config.yaml
num_hidden_layers: 11
hidden_size: 256
num_attention_heads: 2
num_key_value_heads: 2
head_dim: 128
intermediate_size: 1024
vocab_size: 1024
hidden_act: "tanh_gelu"
norm: "layernorm"
norm_place: "pre"
norm_eps: 1e-05
positions: "learned"
qk_norm: false
attn_scale: 0.0884
bias: "all"
tie_word_embeddings: true
parallel_block: false
init: "normal"
init_std_qkv: 0.0186
init_std_o: 0.00396
init_std_up: 0.0186
init_std_down: 0.00396
init_mimetic: 0.7
optimizer: "soap_variant"
learning_rate: 0.00289
lr_mult_o: 1.11
beta1: 0.95
beta2: 0.99
lr_head: 0.00459
max_grad_norm: 0.5
warmup_steps: 200
schedule: "cos"
final_lr_fraction: 0.1
batch_tokens: 65536
max_seq_len: 512
doc_mask: false
train_tokens: 230700000
max_steps: 3521
dataset: "wikipedia_en"
Each number is 128 + 32 x the weight over its row's rms, rounded and kept within 0 to 255. Layers, rows and columns count from 0. The size above them is the row's rms in percent of the matrix's.

# layer 3 MLP down (transposed), 1024x256, rms 0.0615, rows 554-567, columns 0-255
size [100  97 119  86  88 103  93  96  99 101  84 102 114  96]
[[121  98 101 182 130 171 184 161 155 142 182 127 179 118 123 111 150 153 130 103 175 165 155 107 127 179 146  45 112 134 111 112 118 176 129  95 134 136 144  99 153 108 180 174 123 133  74 102 147 165 145 111 160 113 133 195 149 153 144 116  24  72  75  62 123 181  84  82  76  95  96 118 164 127 121 103 137 160 123  90 155 177  92 173 114 175 135 135 103 146 178 151  99 118 146 134 100 111 118  88 158 125 125 142 206 152 122 125 159  99 160 125 154 127 139 109 149 102 143 144 106  83 110 112 169 120 140 102 152 167 173 218 147 111  65 131 166 124  68 176 138 127 108 161 114 109 122  89  90 190  87 108 148 107 112 190 106  94 163 109 109 178 175 123 115 119  78 113 149 132 128 163 112 133 158 148  93  99 123 143 128 121 151 104 147 118  95 170 165 158 176  97 147 162 153  76 151 147 148 199 136 213 127 109  75 118 110 111 155 133 138 136 138 160  80  80 114  91 165 165 182  78 125  97 117 160 105 166 157 127 116 166  95 127 184 174 134 122  98 132 130 119 130 166 127 113  99 136 100 108 163 118  95 139  65 147]
 [119 152 129 107 131 165 127 175 151  42 166 198 154  86 115  76 106 118  77 119 130 139 138  95 130 145 195 141 148 104 132 169 148  63  85 108 154 102 114 144 113 123 133 159  98  61 156  84 128 203 107 173 101  99 116 127 129  48 160 133 124 136 133 183 138 128 115  99 202 188 147  87 130 148 173 100  84 109 150 114 124 111 118 152 134 128 108  70 223 193 132 128 142 122 113 128 130 125 127 146 194 132  97 115 132 137 118  46 153 157  52  99  98 104 149 169 110 174 157 113 100 105 121 120 188 100  96 138 107 122 134 146 116 115  74 142  30 136  90 162 136 135 123  91 123 176 186 101 145 113  97 147 100 177 158 119 181 147 137 128 139 117  98 179 112  99  66 116  78 143 113 149 150  93 130 128 166 186 116 135 138 156 150 124 102 151 160 132 155 141  78 121 110 120  70 108 188  96 114 121 123  79  67 118 104 169 122 141 108 117 105 143 116 139 138 148 152 158 149 131  87 118 176 159 124  99  95 129  85 120 147  97 195 127 145  83 163 112 110 120 131 119 122 159 146  56 180 181 122 119 105 117 143 147 132  92]
 [138 125 113 166 184 162 165 141 163  82 151  68 143 134 151 117  98 175 138 131 153 170 174  86  59 163 164  68 159  94 126 177 126  98 122  97 119 105 108 117 113 138 136 106 104 152 173 164 163 138 108 126 154  73 170 145 114 144 127 114  39 103  97  64 103 101 125 118 145 120 123 122 133  76 134 143 138 135 115 122 104 143  68 148  86  73  77 171 142 117  53 102  88 138 109 132 143 116 104  96  96 143 112 117 105 175 108 149 134 154 115 140 131 118 161 137 129 116 137  93 120 124  74 140 163  83 155 105 111 114 125 195 106 120 159 156 140 134 131 123 122 136  69  74 192 104  39  90 128 150 189  76 133 126 129 120  78 188 149 167 112  96 149 147 191 132  99 113 126 215 131 118 121 160 187 158 148 138 108  94 101 112 122  97 108 160  76 113 111 127 131 125  93 140 133 140 120 229  95 130 114 162 122  97  73  91 130 160 119 115 156 123 125 166 133 121 199 101  97  72 157 110  85 151 101 106 207  88  81 138 135 159 222 124 163 113 120 130 119 113 103 111 140 172 169 136 111 118 154 103 123  95 150 168  81 161]
 [170  94 168  35  84 106 100 138  82 168 214  96 145 152 163 156  94  89 134 130 105 115 147 157 135 137  88 136 154 156 129 129 161 155 205 192 131 113 165 153 141 179 135 108 139 134 172 108 173 115 118 126 145 164 183 140  83 112 159 116 133 156 127 186  76  76  94 138 135 104 116 135  83 177 104 108 102 113 153 111 108 144 146 136  55 139 126 122  76 134 185 153 153 111 116 163 114 120 148 126  88 135 140 154 138  98 169 113  80  71 117 142 149 163 143 139 127 169 164 113 113 133 124 127 102 167 146 150 160 167  80 151 205  98 120 102 127 109 173 136 151 105  86  93 156  87 106 120  89  96  51 182  91 134 131 159 145 106 156 130 117 138 141 116  67 140 105 118  97 107  86 154 117 118  61 224 150 113 113 120 152 133 110 111 116  73 138 151 146 132 132 127 151 220 166 125  91 107 116 132 141 149 117 197 148  59 156 128  91 137 153 159 116  94 167  99 155 174 165 158 116 160  99 114 126 127 187 103 151 172 164 124 166 224 153 112 121 123 116 166 128 104 134 125 149 131  88 125 101  92 175 147  91 142  94  87]
 [132 104 133 131 126 104 161 154 153 167 130 174 173 149 172 200  93 107 103 138 120 137 139 156 118 188 150  59 111 144 164  71 186 209 149 107 121 104  53 130 113 107 112 153  84  99 173 103 142 127 104 172 176 185 158 105 137 177  88 165 165 139 134 163 108 163  80 145 128 121 156 133 149 112 121 125 119  74 138 209 145  94 126 108 118 128 149 135 137 143 162 150 130 131 148 189 149  97 139 130 138 157 146  61  91  35 164 142 122 177  89 126 101 148 134 131 129 160 166 100  87 146 116 153 112 103 157 120 105  98 135 104 177  79 109 142  65 108 150 116  60 159 166 124 108 170  97  92 125 165 123 104  86 147 146 127 142 112 104  85 149 126 152 185 108  91 120 179 147 161 175 148 109 122 104 130 139 127 130 126 102 116 111 154  92 161 153 210 140 146 133 155 184 199 121 168 109 144 121 130 124 119 161 166 130 166 192 129 190 123 159  99 154 114 167  84 127 146 144 175  64  85  71 169 163 125 168  79 133 109 134 135 124 123  29 182  74 126 182 134 137 138 134 137 143 146 143 144 125 149 163  86 112 145 145 130]
 [114 136  98 107 149 151 167 121 141 167 111 111 119  92 143 153 144 113 128 105 100 100 150  80 159  87 125 173 120  82  34 152 104 109 146  74 107 102 115 129 131 105 108 161 193 179 151 164 172 148 118 100 198 236 148 125  74 144 139 105 164 153 103 148 117 125  90 128   0 150 117 169 110 143  49 121 129 125 117 163 106 103  86 151 153 131 161 152  73 106  90 172 106 142 132 110 130 131 129 159 127 132 154 126 111  93 140 170 139 132 123 141 118 136 165 139 152 139  97 181 149 148 183 108 145 169  79 158 149 132 107 172  95 100 149 140 116 130 184 117 163 114 125 119 117 111 146 139 150 123 118 126 144 111  72 142  87 118 111 111 148 126 164 111 122 120  71 177 148 109 125 110  99  92  69 124 137 131 157 149 102 130 120  69 167 175 170 120 137 129  96 138  84 164  79 182 105 130 159 130  60 124 183 135 128 128 116  98  96 180 130 197 124 128 161 147 128 131 163 147 124 133 175  65 131  97 165 110 154  56 149 176 151 141 103 146 100 160 140 138 100 109 179 159 166 153 152  64  43 139 122 153 185 122  54 154]
 [126  69 110  84 123 147 107 129 155 132 140 194  91 154 160 170 114  92 128 120 112 139 150  62 169 120 128 144 101 105 185 151 127 124  97 146 151  96 113 156  87 107 148 163 146 100 157 140 122  92 118 114  95 157 103 120 114 123 111 112 180 125  99 165 157  97  79 142 140 142 123 134 115 102 112 101 120 104 106 104 113 107 105 122 182 199  91 166 175 114 140 193 111 152 188 139  83  96 131 136 161 152 123 174  79 145 255 152 163 124 163 139 100  97 143 167 214 148 177 136 113 134  99 141  88  80 124 119 149 143 117 117 133 135 120  35 177 137  93 117 123  90 119 132 159 108 150 142 149  86 113 172  68 155  90 117  91 181 105 121 123 148 118  92 153 210  70  77 109 122  78 138 176  72 156 113 181 118 132 122 182 140 134 128 143  92  98 126 154  98  97 110 121 126 134 105 109  81  90  97 165 129  94 135 177  58 133 134 115 125  60  94 194 123  79 137 131 129 168 100 147 177 186 121  56 133 143 116  95 141 160 111  99  60 175 105 111 135 144 124 152 130 130 109 146 135 148 133  93  81 112  96 128  94 154 113]
 [103 116  79 145 113 119 125 148 145 135 135 114  87 151 177 186 116 139 137 199  89 181 144 112 137 133 134 102 127  69 153 168 114  81 167 118 137 143 157 115 168 159 117  94 115 161 178 104 153 133 130 167 121 156 184 158 124 140 146 120 170 154  80 109  82 141 116 124 122 160 156 145 100 122  94 167  94 136 146 136 120 132 166 206 152  64 130 109 116 114 127  58 135  70 141 118 104 121  97  99 135 150 126 137 184 117 154 143 164 142 167 155 127  82 118 167  58 166 130 132 129 207 169 174 103 125 140 134  96 166 136 140 126  85 116  87 137 137 131  69 161 107 120  82  94 108 190  78 153 143 170 146 194 127  93 150 163  95 121 131 118 154 161 140 131 134 140 122 193 116 139 162 195 122 150 128 227 109 127  85 125 110 106 155  81  76 167  81 122 130  97 124 134  85 124 135 137 149  83 103 131  83 145  89  90 141  75 139 135 178 118 109 109 100 208 155 108 126 124  97 169 166  97 126 119 137 180 125 138 117  36 120 191 101 142 125 108 193 170 120 124  80 157  93 177 119 120 136 144 155 140 177  90 197 192 149]
 [125 136  96  91 116 119 145 118 182 136  56  84  76  79 153 194 122 116 155 127  96  83 103 102  59 151 117 127  99 140 124 109  88 133 125 177 134 172 148 194 159 117  93  97  89 101 193 185 142 175 106 110 133 132  76 119  82 161 180  84  65 115 101 137 128 139 110 145  38 158 113 108  87 158  98  73  85 113 208 159 201 109 131 140 164 108 181 168 148 107 100 137 125 130 116 146  90 125 103 140  79 184  69 185  92 161 157 181 110 130 143 120 126 123 101 139 112 133 145 100  89 147 110 146 170 146  87 135 127 144 167  94 132 113 139 176 121 105 149 144  80  91 141 129 121 199  89 106 113 158  79 133 123 165 142 132 135 124 156 111 139 104 114 154  92 141 205 109 170 165 111 163 125 159 115 155 117 120  91 104 153 113 133 114 155 149 134 119 125  97  68 124 119 201  99 112  87 161 116  90 149 183 198 155  57 117 142 140 153 117 117 129 132 119 119 104 116  76 165  92 110 151 159 161 145 112 124 114  82 136  95 103 120 157 131 107 140 155 140 158 150  88 131 126  83 131 178 171 159 168  96  62  87 131 125 187]
 [152 116 152 143  96 103 150 116 149 161 105  87 163 119 141 114 152 121 133  81 196 114 110 108 133 115 139 157  85 142 124 155 122 137  88 139  81 181 117 161 166 101 137 138  84 139 127 145 108 130 102 164 172 167 118 136 106 137 125 191 103 149 154  95 110 156  93 149 109 147 103 170  54  84 135 160 144 121  79 144 140  82 147 131 134 115 149 111 151 128 153 100  64  78 140  55  62 140 173 145  93 138 121 174  99 131 153 149 113 128  66 131  50 112  97 142  50 148 115  87 108 135 105 201 162 141 130 138 145 123 136  97 157 169  94 121 116 165 164 100 139 169 161 144 208 121 187 108 135 119  70 118 165 140 113  66  73 126 158 137 117 155 132 211 151 129 168 144  84  88 177 153 113  98 109 156 189 135  78 137 117 152 111 188 112 188 173  93 158 175  75  95 120 125 168 100 141 174  96 122 122 132 137 104 121 139 129 177 162 112  87  86  75 156 160 144 134 103 129  88 152 107 177 100  62 152 153 188 116 143 170 182 124 167 173  67 144 135 177 155 114  84 181 158 143 143 166 111 117 133 105 118 153 122 111 143]
 [ 80 153 116 124 129 113 147 157 106 152  97 118 186 139 156 139 132 141 126 144 213 138 130 140 143 129  84  77 118 172 146  48 109 126 142 142 132 122 143 176 109  19 127 159 163 146 142  71 134 187  89 126 178 154 142  90 142 142 120 135 181 145  92 129  99 106  72 170  91 129 120 161  72  89 108 175 118 109 144 103 147 101 120 122 146  78 132 136 113 138 143 156 106 138 114 164 100 122 168 176 104 181 170 133 122 166  95 204 134 110 116 150 150 155  96 106  54 140 151 138 130 110  92 179 105 145  89 168 112 129  82 125 153 171 126 113 121 161 120 138 136 128 118 161 128  86  55 147 183  97 105 136 163 125  89 171 115  87 122 125  83 136 105  72 182 149 146 120 112 177 177 161 176 127 163 148  56 188 170 114 131 101 130  77 115 118  72 134 121 139 133 157 109 193  95 140  99  80 110 109 161 137 132 147  79 133 169 128 165 110 153 112  96 102 191  92 115 156 114 105 129 114 186 130 109 158  95 111 136 151 181 104  76  66 140 119  98 120 123 203  87 110 196 174 120 110 179  94 112 180 121 165 114 115 144 130]
 [ 74 141 170 111 138  91 125 139 161 122 132 128 107 127 130  95 145 125 151  89 123 153  69 116  75 154 133 165 101 122 149 111 124 173 189 139 155 158 162  81 182 174 128 147 142 112  81 137 172 145 113 161 121 140 110  88  87 137 147 122 132 155 175  96 116 100 178 126 163  73 116 151 141 124 152 143 151 126 143 144 135 165 109 136  94 155 100 100 130 115  81 111  91 127 124 102 157  99  98 107 100 123 152 102 155  42 180  56 128 166 118 157 169 107 154 157 170 134  95 119  85 125  95 109 113  74  80 165 138  50 149 118  78 113 131 147 137 153 103 134 140 172 107 184  82 120 153 117 116  93 136 122 101 125 136 148  45 142 108 102  94 156  81  97 127 122 148  75 111 142 187  63 141  96 132 138 118 146 139 110  62 131 142 135 182 156 161  94 148 142 109 152 112 146 139  83 129  88  50 160 143 108 172 147 203 133 136 154 146 154 147 176 164  70 139 139 108  84  40 136  87 125  93 123 162 127  97 121  80 136 133 117 136 200 170 108  92  91  43  67 148 200 178 175 139 104 158  87 183 138 132 103 104 125 111 144]
 [122 141 154 104 128 212 110 141 150 106 125 184 147 142 125 152 158 187 140  61 121 107 146 123 151 117 146 124 122 101 106 140 144 103 133  80  97 114  38 135 105  86  97 175 106 126 153 174 180 167 129  81 132 162 143 189 155 120 135  99 176 150 112 117  81 106 100 120  99 136 135 146 123 171 142 143 190 169  82 111  69  88 100  90 142 177  92 156 107 163 125 103 142 134 118  97 160 137 166 148  93  43 153 118 124 146 101 121 144  89 130 176 121 110 187 147 124 157 152 133  84 108 138  91 146 204 148 119 152 147  77 195 113 112  79 130 174  94  63 178 160 109 156  95 168 145 118 159 180 146 105  98 143 151 100 124  66 118 126 102  61 136 139 167 154  56 103 168 146 101 111 150  98 172 122  98 138 152 171 160 128 186 100  87 135 143 140 132 118 127 126  83 111 106  43 160 161  93 111 152 144 136 174 131 165 150  52  88  88 143 124 156  53 161 139 110 128 123 167 127  91 122 158  91 147 118 130 110  96 128 147 119 149 152 118 145 127 146 107 124  75  86 143 147 152 214 169 101  72 109 153 127 142 168 135 117]
 [102 183 147 149  93 117 139  89  51 152 128 102  94 136 108 134 110 126 130 135 161 137 105 113 100 131  61  99  93  75 114  86 126 121  92  94 129 185  92  90 193 134  96 124 183  98 107 141 137 120 157 147 162  88 132 136 184 156 145 154 116 154 115 131 118 131 138 123 105 181  95 158 177 161 122 154 192 134  92 105 126 189 141 112 166 142  82  88 129 168 132 181 134  86 157 107 173 133 118 141 151 141 179 168 113 180 152 155 149 147  79  64 164 114 186 140 124 134 115 109 117  63 119 145 149 169 105 158  90 100 148 143  98 125 121 109  97 125 130 190 183 141 121 162 170 160  65  59  99 108  79 113 130 155  93 148 124 157 114 184 134 153 135 173 112 111 141 122 139  46  97 194 152 147 128 137 105 122 158  74 121 136 120 170 142 125 135 188 189 151 162 141  85 124 129 113 107 129 178 101 168 177 151 129  82 136 152  91  82 102  90  97 111 130 165 125 132  96 121  84 119  82  58 116 147  91 132 165 133 119  65 100  99  83 184 117  90  86 133 116 161 133 136 155  84 170 163  96 125 119 116 183 140 155  40 101]]
# layer 3 MLP up, 1024x256, rms 0.0864, rows 555-567, columns 0-255
size [ 88 105 105 103  90 103 104  93 104  98  89  97  96]
[[166  97 110 108 164 140 136 119 139 101 121  90 131  70 152 138 211 172 102 146  74 138 145  91 202  92 123 122  69  75 137 157 107  80 110 104 148 133 164  96 155  89 134 164 118 180 145 131 138 137 162 125 118 142 215 145 146  70 146  96  99 196 113 157  95 128 179 103 169 143  67 148 133 153 161 103 152 152 111  80 139 108  62 169  67 153 178 181 193 164 145 161 160  82 126 130 131 191  72 111 185 164 108  86 111  94 112 111 101 148 118 199  91 125 128 154 142 128  92 111 126 133 159 156 115 113 128 106 159  74 110 135  81  56 107 146  78 128 158 134 170 127  92 102 164 119 139 117 169 147 117 167 134 119  75 116 188 118 134 111 144 172  95 160  63 127 167 154 172 165  94 158  83 135  94 112  90 158 114 111 126 119 113 118 132 123 152 164 203 105 114 177 115 142 132 111 113 135 154  67 118 115 106 131 147 168 107 144 138 138 111 138  72 101 115 203  86 167 120 107 131 183 179 157 137  91 157 149 152  91 134 136 158 140 112 122 110 136 137 147 172 104  95  57 126  96 147 113 109 117 149 163 113 180 122 135]
 [121 116 142 182 176 144 115 117 142 162 102 151  83 179  82  89 138 101 139 154  79  96 181 132  91 135  81 135 148 128 137 169 120 112 183 141 185 129 135 150 164  86 106 156 109 140 107 162 122 132 121 148 127 122 121 181 188  60  83 114 116 182 105  31 153 143 154  94 121 111 121 114 105 144 117 148 152 150 162 157 147 118 175 107 199  92  70  98  86 130 102  84 192 128 134 175 162 122 129  98 122 179 117  88 112 165 127 147 114 108  97 145 132 105 127 123  63 115 126 170 122 135  72  58  71  67 134 121 109 143 173  85 160 120 144 142  90 116 121 158  83  79 137 162 140 124 138  87 119 115 119 100 125 133 155  98 158 148 207 163  99 105 133 110 190 114 165 128 137 166 161 150 134 195 149  95 104 139 104 184 119 155 126  74 123  90 105 155 107 123 149 114 127  99 151 176 134 127 191 126 185 136 153  72 191 163 150 185 143 132 121 147 131 104  99 189 157 135  89 152 180 110  99 137 191 143 124  53 153 121 179 124 170 148 142 121 131 177  95 156  99  74 127 168 100 124 126  73 132 129 160 147 141  97  83 137]
 [117 130  92 126  62 148 135  84 160  94 152 101 130  88 162 124  68 118 100 120 143 135 105 132 104 141  83 164 106 198 183 146  86 104 145 183 124 180 108 119  88 179 121 148 106 166 110  94 147 128 155 102 136 118  41  94 155  47 133 150 114 165  67 105 178 143  81  47  93 148 188  94 139  83 171 104  59  95 140  80 134 101 165 116 151 129 138 182 117 116 124 154 173 102 142 133 118 108 171 124 139 109 134 108 127 132  83  82 134 104 105 135 107 103 121 118  91  80 131 135 168  88  74 152 166 113 159  90 155 185  77 166 155 100  98 124 101  97 117 115 145 142 168 159 109 114 131  80 131 128  91 146 152 118 103 143 136 120 147  99 178 173 144 118 123 149 127  88 121 131 106 162 174 175  65 170 180 110  92 114  87 116 112 117 155 115 107 145 133 168 167 180 130 102  90 125 151 146 119 142 160 116 149 163 169  96 117 112  92 100 110  88  95 144 145 145 159 140 202 122 163 148  87 133 154  68 129 110 138 152 119 158 201  54 178 113  94 188  71 123 190 114 161 152 110 111 103 142 168 101 132 169 143 127 182 155]
 [145 125 123  94  84 202 103 168 115 101 135  72 193  75 142 139 116 138 109 120 105 154  94 122 189 105  50 107 103 138 156 158 115 184 114 132 195 151 175 122 114 127 131  97 109 188 115  85 113 134 108  91 123  93  97  95 114 128 159 120 158 142 137 115 139  78 157 105 102 134  87  96  82 124 235  91  73  92 114 108 106 152 143 139  86 135  94 155 157 152 108 144 119 146 119  84 142  63 141 128  87 131  90 146 143  75 112 114 124  71 142 156 144  83 188 135 159 116 108 122 129 183 161  55 100 161 116  80 165 120 140 154 135 136 126  94 117 104  99 144 138 105 106 135 139 159  96  96 109 138 134 153  75 168 157 105 129 201  91 169  85 172 170 123 167 140 102 130 129 138  88  56 156 146 118 135 129 136  96 134 161 137 213 138 108  89 114 110 130  82 138 192 122 131 127 150 105  58 130  96 129  59 180 143 161  90 111 113 162 156 168 130 126 178 148 112  94 132 164  94 146 172  93 138 118 180 108 104 176 120 135 140 144 130 100  55  59 189 123 136 163 127 111 150 169 106 141 159 149 127 184 150 152 129 163 112]
 [159 120 184 146 129 168 104 137 107  99 118 103 147  78 162 147 112 155 104 179 144  84  94  94 116 190 124 169 106 129 152 106  83 149 130 166 174  70 143 185 161 117 156  73 111  95 127 162 123 148 149 145  87  85 150 174 112  85 154 169 171 102 164 105 179 128 150 128 156 118 130 146 137 141 158 145 158  59 179 107 100 124 106 129  68  95 175 144 128 141 100 131 142  90 147  75 126 165 151 165  80 123 141  63 116 187  87 108 104 141 122  83  81 112 138 160 120 129 124 207 116 107 117 147 160 126 155 167 105  89 168 115  88 149  91 168 109 106 141  90  90 120 119 152  70 125  73 101 104 126  86 111 104 183 170  89  94 138 100  95 155 141 111 127 155 178  81 155  96 191 145 127 167 160 130 149 137 122 140 100 126 110 124 189 115 155 169 173 106 110  81 135 187 163 160 134 102 127 111 144 128 118 110 109 119 146 181 112  97  90 152 129 189 164 113  78 129 109 138 137 179 206 113  97  99 141  89 131 113 113 123 206 116 192 117  99 146  75 186 120 156 114 143  83 138 139 128 134 165 128  90 153 164 103 126  20]
 [128  99 125 149 160  96 151 133 139  73  96  59 146 183 121 126 206  74  88 125  73 133 115 105  63  98 163 150 149  80  54 133 115  96 142 148 137  69  91  84  87 165 130 105 128 117 154  72 110 173 167 124 133  97  76 108 131 136 132 123 107 144 143 123 112 113 120 137 173 131 194 113 170 117 157 164 106  93 135 108 122 164  89 108 149 141 170 152 117  90 178  75  67 144 150 121 139 143 144 115  98  64  96  94 129 157 172  46 160 130  94 132 150 171 170 163 138 125 111 155  97 134  93 138 102 126 132 170  83 125 178 103 102 114 152 116 155  99 147 121  94 122 116 183 123 143 135 152  90  81 142 139 156 166 149 113 177 119 102 127  93 123  80 113 107 159 146  65  93 162 186 150  89 165 160 109 119 113 162 171 200 131 101 130 151 137  97  98  87 162 108 129 140 132 160 127  87 112 169 126  55 142 148 109 122 180 111 144 118 166 141 126 112 127 104 127 143 143 107 107  99 140 177 147  60  72 131 146 117 114  87 145 105  60 203  98  67 120 151 145 168 138  91  67 148 189 116 102 108 129 147 222 135 138 128 132]
 [183 183 154 101 170 159 109 116 115 123 107 121 185 127  70 118  94 164  48 139 144 167 173 190 137 149 135 121  95 126 116 166 120 134 184 139 172  93  89  82 162 109 126 126 156 145 170 165 120 101 161 116 113 124 135 150 160 176  87 160  89 155  92 152  52  75 101 171 112 106 121 174 148 100 123 165 148 118 149 138 168 103 171 103 155 142 110 112 107 118  78 177 142 125  90 135 136 105 140  92 136 172  85 101  88 196  91 144 106 168  54 113  96 139 165  81  99 128  78 172 113 137  83 172 152 169 171  90  95 134 156  83 114 135  95 145 157 139 131 131 106 139 135 153 147 217  95  70 145 136 138 157 196  78 113  82  94 150 100  88 153 110 158 122 116 106  98 163 110 169 142 110 131 220 146  71  71 112 126 119  86 115  94 122 153 153 119  96 151 134 125 116 132 144 149 124 153 135 141 168 162 128  45 108 108 166 122 124 108  95 126 107  75 128 123  95 162 133 120 110  95 136 134  85  92  94 100 152  55 102 130 175 151 146 115 145 160  90 167 101 152 117  60  88 119 171 147 131 167 142 132 124 192 143 110 124]
 [158 123 142 172 166 171 119 132  64 115 158  89 155 111 155 158 146 151  97 133 142 116 126  95 171 133 126  92 104 173  94 161 128 165 126 113 193 164 111 173  98 149 168 189  98 133  90 133 120 133 136 156  83  93 113 205 166 128 101 145 127 105 105  92 172  66 115  87 140 157  90  77 156 109 118 162 199 191 140 116 131 111 127 148 166 124  95  92 140 195 152  92  94 121 125 162 134  86 146  93 173 169 110 113 103 153  68  97 169 125 126 169 135 136 164 103 124  81 210 136  85  83 172  93 154 123 128 159  97 116 125 129  67 149 102 157 148 178 148 155  83 136 135 145 145 105 128  93 115 105  74 103 162 132  68 106 103 117 135  77  76 102 204 143 131  95 146 110 107 120 103  61 107 138 101 137 121 162 108 174 126  81 159 114 114 143 110 167 159  90 125  80 118 195 117 113 137 133 195 158 104 110 143 129 187 126 113 145 100  97 109 181 118 159 129 109 128 150 127 151  96 101 109  54 144  56 164  91 141 137 180 130 101 122 161 113 152  64  98 167 157 149  81 113 159 174 104 101 136 149 132 167  91 114  63 107]
 [105 153 116 132 171 183 137 115  99 141 122 120 101 157 192 113 171 174 118 114 156 215  73 117 141  82 103 141  58 140 120 149  83 138 149 152 196 153  97 135 113 151  51 103 118 127 154 162 132  92 117  85 133 130 159  90 144 169 133  93  99 143  72 148 121 120 159 133 173 117 143  83 115  99 161 140 141 130 144 138  71 116  98 119 158  86  81  76 121 102 161 203 125 130 124 109 194 184 111 172  95 168 127 176 129 145 128 145 147 100 151 159 127 128 115 103 188 129 161  66 117 130 167 138 114 133 171 146 138  56 142 139 154 147 125 128 116 163 159 134  60 126 127 148 159 155 154 114 135 152 164 120 109 122 182 163 116 106 149 135 150 186 159 102 150  41 125 118  54 125 103  82 124 134  88 121 107 159 121 138 124 125 122  93 110 117 162 103 129 188 134 166 112 185 139 146 178 105 149 125 166 137  71 117 121 173 100  94 165  88 166 137 143 139 139 116 114 124 112 159 157 144  98 132  98 156 188 143  77 141 129 124 134 102 125 115 147  69 144 170 142 187 102  84  65 118 114 115 160 136  83  30 145  34 172 108]
 [149  94 125  92 154 101 132 141 133  92 149 160 121 116 121 112 108 111 130 133 123  74  86  94 154 165 128 189 160 120 156 133 165 122 154 142 129 123 108 160 165 105 161 122 126 170 160 143 139 125 108 187  99 135 131 118 203  88 112  70 108 105  73 129  62  79 132 151 102  97 130 113  80 108 141 103 110 135 122 117 130 149  78 187 118 159 132 149 162 151  76 154 125  97 111  67 137 170 148  67 143 134 138  84 121 133 134 127 117 161 157  95 171  91 183 137 141 112 134 113 125  92 103 158 137 116 114 124 182 140 116  62  84 136 113 206 135  98 100 131 158 108 151 126 181 143  75 122  61 153 115 113  80 137 118 191 182  83 130 211 168 119 149 117 107  90  47  81 157 141 142 162 142  84 169 122 144 123  59 168 148 117 133 150 163 121 149 119 149  71 108 101  85 135 173  95 133 108 125  90 158  71 121  96 140 140 180  70 136 138 119 131 158 135 149 160 184 142 189 218  78 110 129 142 103  98 131  94  99  99  73 142 139 200  84 128 133  93 111 117 127 172 192 146 134 125 151  92 220 124 118  87 138 106 118 118]
 [183 138 129 139  71 178 100 156  72 151  83 101  88 159 126 148  97 152 137  74 124 115  96  71 135 136 164 127  80 115 196 123 161  98 129 100 123 144 157 139  64 175 193  50  73  61 150 125  79 129 133  75 110 143  85 110 102 109 122 164 180 105 142 140 158 164 145 134 102 131 154 139 103  93  90 127 141 157  97  46 158  90  69 102 116 130  91 169 128 141 127 142 145 147 152  91 140 119 126 122 178 172  68 119 121 135 101  96  93 119 151  84  91  79  96 113 106 160 102  95 184 162  81 139 110 137  93 168 171 135 115 167 114  98 111 134 115 174 113 151 119 118 135 124 145 144 184 101 108 127 133 174 142 184 170 152 111 110 125  98 129 151 119  85 156 132 144 161 138 162  97 107 140  66 114 126 210 107 110  94 103 164 120 187 132 116 160 189 134 151 142 124 168 116  62 112 104 139 115 172 129  83 175 128  83 113 135  77 139  99 137 194  57 181 134 143  66 133 151 112 141 140  97 116 138 100 140  94 177 149 129 146 123 137 125 114 139 128 167 134 110  86 123 219 128 176 175 147 128 106 164 101 166 136 161  74]
 [133 149 141 164 152 108  88  99 140 117 144  93 158 126 118 139  96 112 116 113 159 146 145 103 127 152 124 190 176 121 198 185  67 181 155 204 183  66 136 114 145 110 194  78 156 143 124 172 102 130 137 214  25 145 113 154 132  91 155 130 177 154 117 138 133 129  87 150 125 144 113 182 134 200 105 165 101  98 148  96 128 171 149  75 120 104  78 135 131 110 118 120 111 121 137 143  96 122  82 138 109 121 159 110  99  96 110 154 133 122 165 131 170 181 105  84 126  86 177 154 124 116 144 143 135  90 108 159 182 129 174  83  95  87  63 126 130 115 110 111 131 118 141 129  60 195 137 161 151 198  85 179 105 171 146 118 142 143 130 133 142 128 148 107 184 101 110 170 141 161 125 145  90 139  90  92 172 179 153 101 118 121  87  90  90 102  63 121 127 111  95 114 127 125 107  96  73 131  62 124 132 111  96 160  62 175 162 116  85  64 131 118 129 139  90 167 114 109 138 119 196 152 123 103 111  83 117 134 158 117 165 156  90 195 133 131 157 124 125 127 143  88 131 119 145  80 171 169 161  80 125  98 149 128 133 108]
 [125 103 174 142 146 107 168 214 116 103 121 176 157 108  75 135 210 144 117 102 123 140 143  78  72 160 136 130  96 139 184 137 109  79  99 115 124 144 160 146  91 157 110 148  96 143  88 120 143  81 150  88 110 133 131  67  89 124  86 160 110 158 195 174 137 185 145 104 188 151  81  64 115 131 139  90 139 123 172 151 185 121 157 144 126 100 134 140 181 177 133 155 145 123 145 121  96 100 106 155 161 133 124 152 123  89 171  91 181  60 128 147 139 109 145 174 132 142 123 121 138  74 104 101 157 134 165 132 134  86 110  90 101 137  84  91 129 126 199 115 162 119 112 136  87  83 100 113 107 167 161 127 155 147 142 130 145  86 120  54 150 156 114  96 152 108 182  66 130 136  68  92 133 111 138 113 140 129 185 101 131 149 136 174  77 247  96 149 102 144 178 122 128 127  78 166 112 161 127 138  95 127 108  48 126  88  86 109 102 135 118 138 147 109 173  83 120 144 136 162 128 135 144 110 159 134 149 113 166 171 150 133 104  93 121 118 150 171 148 212 156  86  82 117 165 107  82 102  70 101 115 168 137 143 131 125]]